Part of a small language model's weights: RMSNorm before each block.
Each number is 128 + 24 x the weight over the matrix's rms, rounded and kept within 0 to 255. Layers, rows and columns count from 0. Numbers have three digits each.

# layer 2 MLP down (transposed), 1024x256, rms 0.109, rows 965-1023, columns 192-255
112132152121148108151131110124139122117094146157102133140096082142113107139084099121165111085100157115170120134101169117144135167141156138103112157100171147089135114089130081100071141138123111
129098111131113146105111146106117149112145168144124116109157106117067156148120122145084188105120130126111190165142115152141132176151130114129133138065143123117117089195156134095125115112095130
142137100136128132146118131163163154089120124130101132135123091114125145174144102140149123137119120110157152104166097134105080081109119123081153156111120176109169091158130150133140126108155123
139133137156128175162179106131139103154134172131145177119163145104111148130115093084156167100115136125137111113116163161119167131134106115089133103109101102077140140141108092183130147157136130
117109137130098164109088154127087111097131126140146195155126155125158127131124076132134124168091131151124136117109121144094125170121124132130153127126154128151131088113107114090079136130137132
141118127113122121106109185143127114108115122122151135196088144084098135130123151093124148100105114161114149117117132141106108125174152142096101095099146161128110129114161112117093088082127104
072120164151121139109135115126122130148113134121089152149127167131104070095129138119143162125146118185126116134146150146104061089156119141114158131139110077115104150116148143157133157076161123
153112119137144126147137150152133123193138130170127145127097136132061109086138129142108118123132153117105161064109160087145083155177105128155129118133092132113113132091163156131122144112145106
126144118150112117159112127143128150104143109108158110109111140125133100111092111110137150165123140171128095165167132117122189131135145140125128132100122119124131135157109101143114120138132129
161115141126084137131102125178120097124144187136157162143124148137091122063171152101131185123148135159114140108131142174102126188139102101145146118120127152108128139128102186110134112156144101
093144102119194129119127092130149111119109126142134140077122109147149093135124105096140111066140120127131142157154163114134154125135119156138160122129133097155122133116149134134141165165144123
146138103144119138126096155128150106114098105136161175113126132083092085121145165164108154077120109165121095127147128131061107167142142155144123103118135168110104089101108139097100186151149158
171145110148078085091127133129150117100175108153146148114136143147130106129096147160149118109122146133144134111093137071153125166130136143149116156136093171132114201151144175149152150154163129
145125171162154149163093156140119120163175108151149135116133157122112101114181133187069097157146132170120124146115118155137130108086125099152127133145113074109101158144132170136153098100125156
136109131105124135149069146140137091121087147149129090120148096155149128140140123147120117118107153182144124104165087146102113110109108096148156112130085126157093158105117136095098118146139077
115104121125154131129086136090158123132157133133147161174107136138109143144147139156142132151128126088146095142119176144123129112069143107166138166107163113125107152129105169131094137113126177
171115112118057103126167140147122073112172124111140131149178160123158133120128162109114171172125124090139108085154166145149129136124134147110147109115138135087125165128135090116154109135141164
129117101139143112152124132121157078137119089149108104115143125110174106113131178134149115156099127109091140123117145150105120131123116128123113162119177147113143112174109163133118156102118127
106115182135131153149147125128100138111116170137144115117158072132126142111149107097113119122143129117129133153133158094111162085122185119127126148170108114138096159125144107094109122133190155
110048134142194155084149088134113118112106129139114156117090148125140094123134172100099101123135147149114115155126132095143129154118128112138125131143133116143123113169120164125147104116139153
129115125092099150117137093108134167162154095143143114107119060147141105111120117095096124142155090106162131104127129113160119146126101110103152108143102096135094105103127161122153132112148144
175142151116078136136130139139121093058160098109115125133121143133109140122111136089167163152119129112170118153093174146137162112148111125111079144098133102089146129121093143152142122164114149
127159151113066097111132144102106140132125121137144152111138088115102128147168124129105127140131105158125165128145116156116104105113136177140109121085093102119136131165125136134098159119129129
127147082155116149138127134104116147109101149143167123180164114126118113110133124088169115136077171139106167128139126147107125134127150116143167105162118138134100103131103088151120080096143142
120138119122178126111113135132135186143111108123104162138116139133128102116136109132139153105130131143112143115125098094066124127151110102160142146168154163082119135115134114114164117148112136
110116169126145159136096155116125120166127094129117097086110089146140091174159151127134095158116163158155126150111099195114141145125104153163105129135105137157168121134160094109133143119178073
145140095124095101150112157144087159094091096120162126106155136112110106165104095161097161166120111133106128143111085143107153133103100130151096133141131117127085186128142141161136098131113126
098135119150109182116143148152097117101129157131130145124121091137075133104124130129099107142127172067136128104129127118113121120130092181084169137141120122077142145121141135153140136135141111
101143085160137121152184138136129146142135153141164167117117111152134105104108106106109136111104116181133111103125134159091085153156107107127197107145154116089119138135156134162170148122154126
106155107087088149179116146137162137106138097119113149129158110171125154152146135109100159155138115078116114114143142161118108077091175114098142117108171120078103139101143121152153130193094081
138134142113115104092116106110089116109127145093132140167167152140113130130106121127162085133092112120148111110133142109134095152103185134086116133098128097131118104091125162084150136112151104
125147109125130146085165158110173131137131161103125113124090138127114132147147133162140132113105124066119163142172104114134146101083126122097132116115117157104175170131137140129126103115127106
140115132159122111109126120114148144114117126152155152169149113114145143078107109132106112103120129083126092107124159089085135190127088145135138140116140107097141145117131114121144138098157124
141105107169128087102137184155163144088109131088162145100141127122103072162157126090109158131121166105145122133112094158140093112147108107123116146081105141078160162143139147131134131125136124
113099115145152165144117110118114161101119168141163088134100130149161149169158165120107147152123111094127133165118107126125147065143126128153112148099134159153122135112102091115183163109134132
134125149119116106121109124158143143091137119111161121126142128098087140130119147163113154102158142121145142114128141147114143173124151129150130088116147137098127115121152148132126128099096121
110143142114176111109080109113168161135125088118124122148093120120133102126111152125142124145118133163150084099149165080174089120137130138113123107098128102107142118114106175165078133170109110
120131113089154143156125159124092125137102128160103136103141108136121119132112144098119122107157154142134097117115104123121148173122135134147114095076115132148133129099115114144150117113128103
111101143119118111088094140118102114116109109137147148147138173144106107142126142127140108120100166152105130145147127143158103183102132153123145149125133149112140127123169127109124148124157139
123115121118133092115191131106111149111086164086110127090131153107124129140116115118169141117111152137114184084159129074113086138101075140108168104109159079102123104157125141140101129131120147
130101126129137153103130112200112134083130131159146124158145126127125102124143146118129107131175155170149104138156116096082121133149139151166174096126157104122062139080058112136124131161119096
103128080122140170119101138173119132156130119148113180155118094139108130106071143122167126117148128131103142102153155137090122123112129163160131099154116077115105119117138129135134121116171139
109133151113117127190137134128109125106123130151066131132166146115075114123161139157078114163103131148109098159123115125128186159163135104118122119162152122139174082152148074152114171158130135
104064124131129109159164127183107119103123116144111134175117084151134115127128100113134171132150102131115082166119123142179150151121128155155136164157146122209131103110138162146080127140105142
131150141138139084127089164122105118134143115142126156115113135137130173159125148149139120135096130085144121076170098135146117088155109111135114153110100120121134133089129161103120145147088092
100116143167141114148126078099131136106110108097112112095094153152136134104098165111180155140110118131119123118106133124115127106116123108167165136129143112149118110129164126110121147174121169
111139133117075118126112135138145110128131140159108164146142145132101107153135150147118141121093135171073141128148114076110129139147151143129140139131117111080114130118157100151129114095140083
146127128096119165167173148098118156107080122113104148139141142130157153112092162099149133155120128166143142130127118171128145125125104128138119140141139086103164131103124090124121103175149124
119128113166114133149169165100091096148117141164076165072149123137106173156137132170147135134144148085096141137103129145113125137100066119135142157131119114122131140124113104090098093123091116
096082118118189126088085093129111105141108117185143127103152156090111150123121093101151133127119150149094145150127106082121175089131131157108118100143123084145144148161120111133120115115135131
136140098120170096144143128162115162183137130124116137138151101148121111163167127068119128079146173118098197149135155146170120104128122154150173129127135129115118111109127132162152170120126125
132092105045133150135128143105141114106109143106119155123109151117126151150148113104164115125145095116126136167122108109128154146135109152139159129163131167130100124099111068077116128087175137
102109097141105104126142096111120161146104113145120142156154123094109108106112131152112116094107135124107132126138115128171134106127152121091141150106136111175117130122089140103173091120108140
221152075143132121145149106108144107165092128130128072135141134122134150110117151109090130109116135139114117104093106133147124150126088150103119134125152143108117151165113110076136138132127164
125117080109128119140104132100133098142115139126148157143139131119138109096131146128104135122108123103128105154164105096145063171149147120120143131091139130127138107141122165102148142128123094
119141116146122106117160146136167154158128103119111097098123117159130140163137092130165178156138144123122124148112169136195155137158092125151156134095163095124104141120143117153141110129153164
123150110132151120125184125132086112086081081108155137123115162106117103124124180137104110165141146078134127111120122148104141090142107124146130148131154118159126123128144143091150085134136092
122130117073134141148126123161137146118161127124126175134153117101092146138140132135119085167119126087130124120127113105138142146153140113123141135139115124121111117106145123084154105079128131
166139112134105123075092134148146117152090103150135097133119174096106153106144113149145132143156177085133093134122128139137140103116086098094126122098123143113158178119134146158116124112096110
# layer 2 MLP up, 1024x256, rms 0.116, rows 966-1023, columns 192-255
079105120110112178093110111115127139159103136132168105124156148096140140164135070094130136106108124152126152157123092192150098129139133148134104123132137158187132152124130169102089125139083115
147096130138116137112131157147133098173116140138167112109119128114117099172133092115138100125146115199117104138112128155143051072138154087118089128122128162162151142117129136111117069149095080
121090106188090180120116181152143130159146120090107091095136131128142121120127155121192117121152124092105153123132116111143124125200104129151095124153128116097147145131122100141129142119083134
096120170120134094105149119154140153132086149113107167101127149174104156137111125139180138120134126125150175121167109109120125113119098133136144121133120099084147117126138114135121138133123113
134093169175092107129143096163125146168170102119131077130178178108144150125100136126118113155107148121150123130117163183120069135143085095120155101126144135127157109189108154136167129157094131
140150165139159149160133100153119140122131140143109128124127119126144140154154103092129112138120124123172115152119084142139113131088136152111109133184127134108149120148129100139133108151061141
107092121129123119122097144141130127142063139136103103174080176109100138134104142112134140061114137190128143138119115115116151120158129107139133154094118134116110142117120135124105134110133116
119095101150140128119156159105132141121120141146093154120127119122158144134134079122121102126137122118118164098137131144137109090129118113085086175130164129116140133128103152168146116139131110
143140105135128139139124096109122137085117147117122149117140083110143112141143106139122124135141166113118120074061128130151160111122125164112130178141122135139144125158127114159139128120125137
140126147133105112098132094119066142113091127127099157123128144118137102111117096108146115158139166138127147132115127112129118139121125085116125130146116127175175152147121120103087130161081125
119121136116168119130101171097133159095171093135156128093123147113120099152095103120114167096091146129174151168109116113113127125093123126133104143119139134189126108147087114159135133152139124
139146190149088087126133123158141120138150078071127138124120174159093135085123147113137162128134144173149183121159138163168064100143116117136133125113124140116121149141107188169126108122090091
117140122156106123147152166130132141102104139113119118095142094155146154165143075133094156124146146150110158118118150133142131092142134155136093147163121116180150150155159173131121098131100152
123130178146101141166092117117145138170131078131135117118080125152125121146123158086152109122064131144138129144135144131130120161195150167147122116135134127106150103154114120161119123133109186
159116141142131093135168134097129153150147123129100092108102124126175128112060143140140119127085121138125163167152122131152141099117133106185121131125146111104133139157087101166159116116098162
101126159100143099150094194099129176144083111140092107133079097155155128152144109129116105158114145153156130105107133123092095124124130128090151135108125125132105161094121113131129154129131107
153122157167129163192153122140125126122086106153138088114107163163148125134149129115175146133133077127176102145094088123113110186141097155100096140136108132163142129130149155110120128156142121
112172142116164102115167104172092118108140120160131138156175098132161134093108149118123151125081131158114155119077132126130119120138116165174108139155124144140143112176070134105116116153147135
138151104132084101121161111127117147136132157127108103081158170112147197126078106112143128084113135105141176116112118115141125109107105107154117168110126112164147160151127157125142131147098128
080105150126118155128139153120113141142177111141124149107153111141117115141122072123123093137134121135129126107122136132108123077138107068145107105128095097157140121166076148117124117180133080
159124151122185174137092097058133200135119146137090124135107125132156089155094144114096100146141113109116117073132124117124129116104140052187119131159115129140138139127114117112120115157063134
153114108119131159139128125149148163111156090126127084081163121100144159128133154112139125153131133128139176127115089176158124160133130154117112153115119135122129117152089090137117107159101098
157101142116139146127102160128103114186164123134124086123129135141139145149109089090120111155102127120158134107107140132131055138126146124198038138118153133187117097133117173115120130110126101
117136151101117083106148105110142135124146121150117152060125119172141161119134122082130151119113148119106144117082126097119083145110129162120099137101163120159131120149145142120125130119141135
156100167143151155122110093083094137176170143112099143131126134136142104148148116167124148160124133133185143097120149162136111144127151115112122158120133101144156177140115130125090116124088161
109119140126122146124112129135144150127122137108112170142105145164107142139148139079123109166144159168131181134097166127151082110125121103089145113164139131136118150169134170108131169122099075
113123135146115125131111157134144198133070084084142125148133092115130173162143069137106078144123171117158119107100135087154092103139101118148133149139146124142152122152112148133166137196098153
107160108160104129118103141083152122116147113084110155131109117145146131133154085134143162134126114107085125105119132158137140126167146159120115167145154130132133184082153099132151146168139137
139152188147108157159097126144151143157149066114099112132130169118134115141148102104117092144112119136150101178115135167149104103128096143172112092121144169105133104113127146081113137153095138
111175151134166130169129149105128124116161131097111120121146100146145119118135111117135088126106126120159127138151099125188101143138135095139127098130136137134125134142132147123095119121125137
141109143109162125097124159153067204136085114096132126136147120121127164142135098130101111123137161105133112122131161089141106156161102146117139161128148111112163122130125118125089130172129108
176142142152114096114148088122098174121130123127132099128137128108113161127116137146127138115115129127138110138088143104143116163120087134094147130133103136116137150133101111145128108105133122
116136121117151152136136116126107148184097145129077095148132105134095103128150108119131135154137164118138135114150157136133152111184116146170141099155138150133133101088109121119122136114098123
124093125151125146129137098137131141149129113093106084164121138114147141136153163126131117125136136120184142163133131184169084131168145123126087124154137133134130126171105091159101103123123114
134102145117127110144136134132142171123112084114128134120139135105122137154119119127165138133138126140139114135151157159143146162147131070116114115129129135144124130100126156135131147122127127
111096115173116128107093148100149109164085157062135106140101129141168165119146109129152145111105103181159162101104147146113076119159117094127131187191146148130126123091121116116134121144171128
093094136151140099100138087040109159184129046134130144122083155120139136157086110112106077144112144133132137130151149135133090126128099115125143138133155119116154123156138160116156103139108090
137082139110108125121127097088131139174141139139079153137160086127127126166147165136161127096129167166114124124115140159164125134100098132165099129160086148126123116156117152158107129137104135
138128105153137150147131162168120153096115149148112077174138133123126174151155131112153101171133142169135119113116106136169119146131136115162122130140124181177141113126074149139141133182150114
066130108128136153137105129114131128123127117130157138058104131150122113147150088109112143171130145152098194132107121096112097149180124153136116126148156161154148136115114132127162130115111129
100141152111125115117125133123138110138109136123151135101113189109113115115135140089147114090125146125153160105104152107113136128109109129145097154116072112133155150126076141134143157115101129
170093157179081129165140140145080125158164150078141090116131151147149111143109144133173094148079082146114111109083097116154040123123111082103114154118122078116152167179112152127121111114086160
098107166143124134139112106108096145117170089104122100115113142160151168127114155154138104160133125158106103144097150125134125084165130145109121124146118113134131149172122101134127124180103142
115121156135168183152112167121145139098136107109102089156086087151123145139115070104129123176167142127188108102077139143143153130104098127122111106145128144164147111130105089126140109115110142
142129134122154135110089132167158135110131125119139113172118196143161159104153129079128076113118125152177116114108128122106134146111111090155114120121072157127122109157032110140154100155127129
132142160160126141110096141177099150129124127142121104163160120103157145096136104115130096138126171125125165108135134129117135122147097110126124134152118141162141116132116116108084146173098135
118094110137163152124113146132143122128131120136107142103109081156173188112150111137128101125137145144137117129086099142164152144113137118121098196167151094163154121155117068139091129106141110
125186128116075095160107133114073143117092122117147161075150148100109123098129097106097108140136144153130155108131108118158086156123092156147110130138072128135222127108118144160117072172096141
118114131136116195097089118106119112086080116097105102132140125115202116127123113070127155140077149168110107133091098121148141168116118131116118132165134116149150168152133141114078133136119167
164087106109152150183075130124143156100077137088132084125098117108090155149157121102102117125115131177162081139131076168108106132171125133151114141159098172144129147081124126172113134137120153
094154098146127125113186138132150126093076150103113147105114105149116154154128095132146095132150164133134154086132122138105131117157032091089120156133133168148143150154118163137167105102127103
162106143132101141144096132141124098124153093114150151137115119109117098134144137098138148108112155121122102153121172123159112153129114124123095107148116143113135150159132120104128120181118143
105089107127128133141139110130141167117157088151147149099126124109130125115146105084121132179113183142087119157086136154118117142106098132111163119107143153119118125140141108136096130159143140
112147129134138132159136135108156127158149100126137133141140110134139103126118123134147125104119146118135107146146104156148097111134132136107106109122143133115141141126074133152137084157132144
138109091148119135116116149144113118120173138125140081137062147133147123123128172129127167092109149151160135151147103128172131146175117148129141117098093143157149114135131127117094158130088149
120095139138110197144098068173140137095131135129120140093132119141132143141155120109156138178103122152125181174087143139118144145154134126154084117174135184140103160152154124140153132120106158
115129151174113170154091173135111157145108134114128149161101120121112138142168131130113129097131166157145098100109104118140128150138101115127105152133136127112143162117108139129115149118149088
127133123132124109103106103115091125094108163144135113151124133142158108129083150142119177129123105128145155136125071141125165143143162100164107145138122151128132088162146121109139098192159105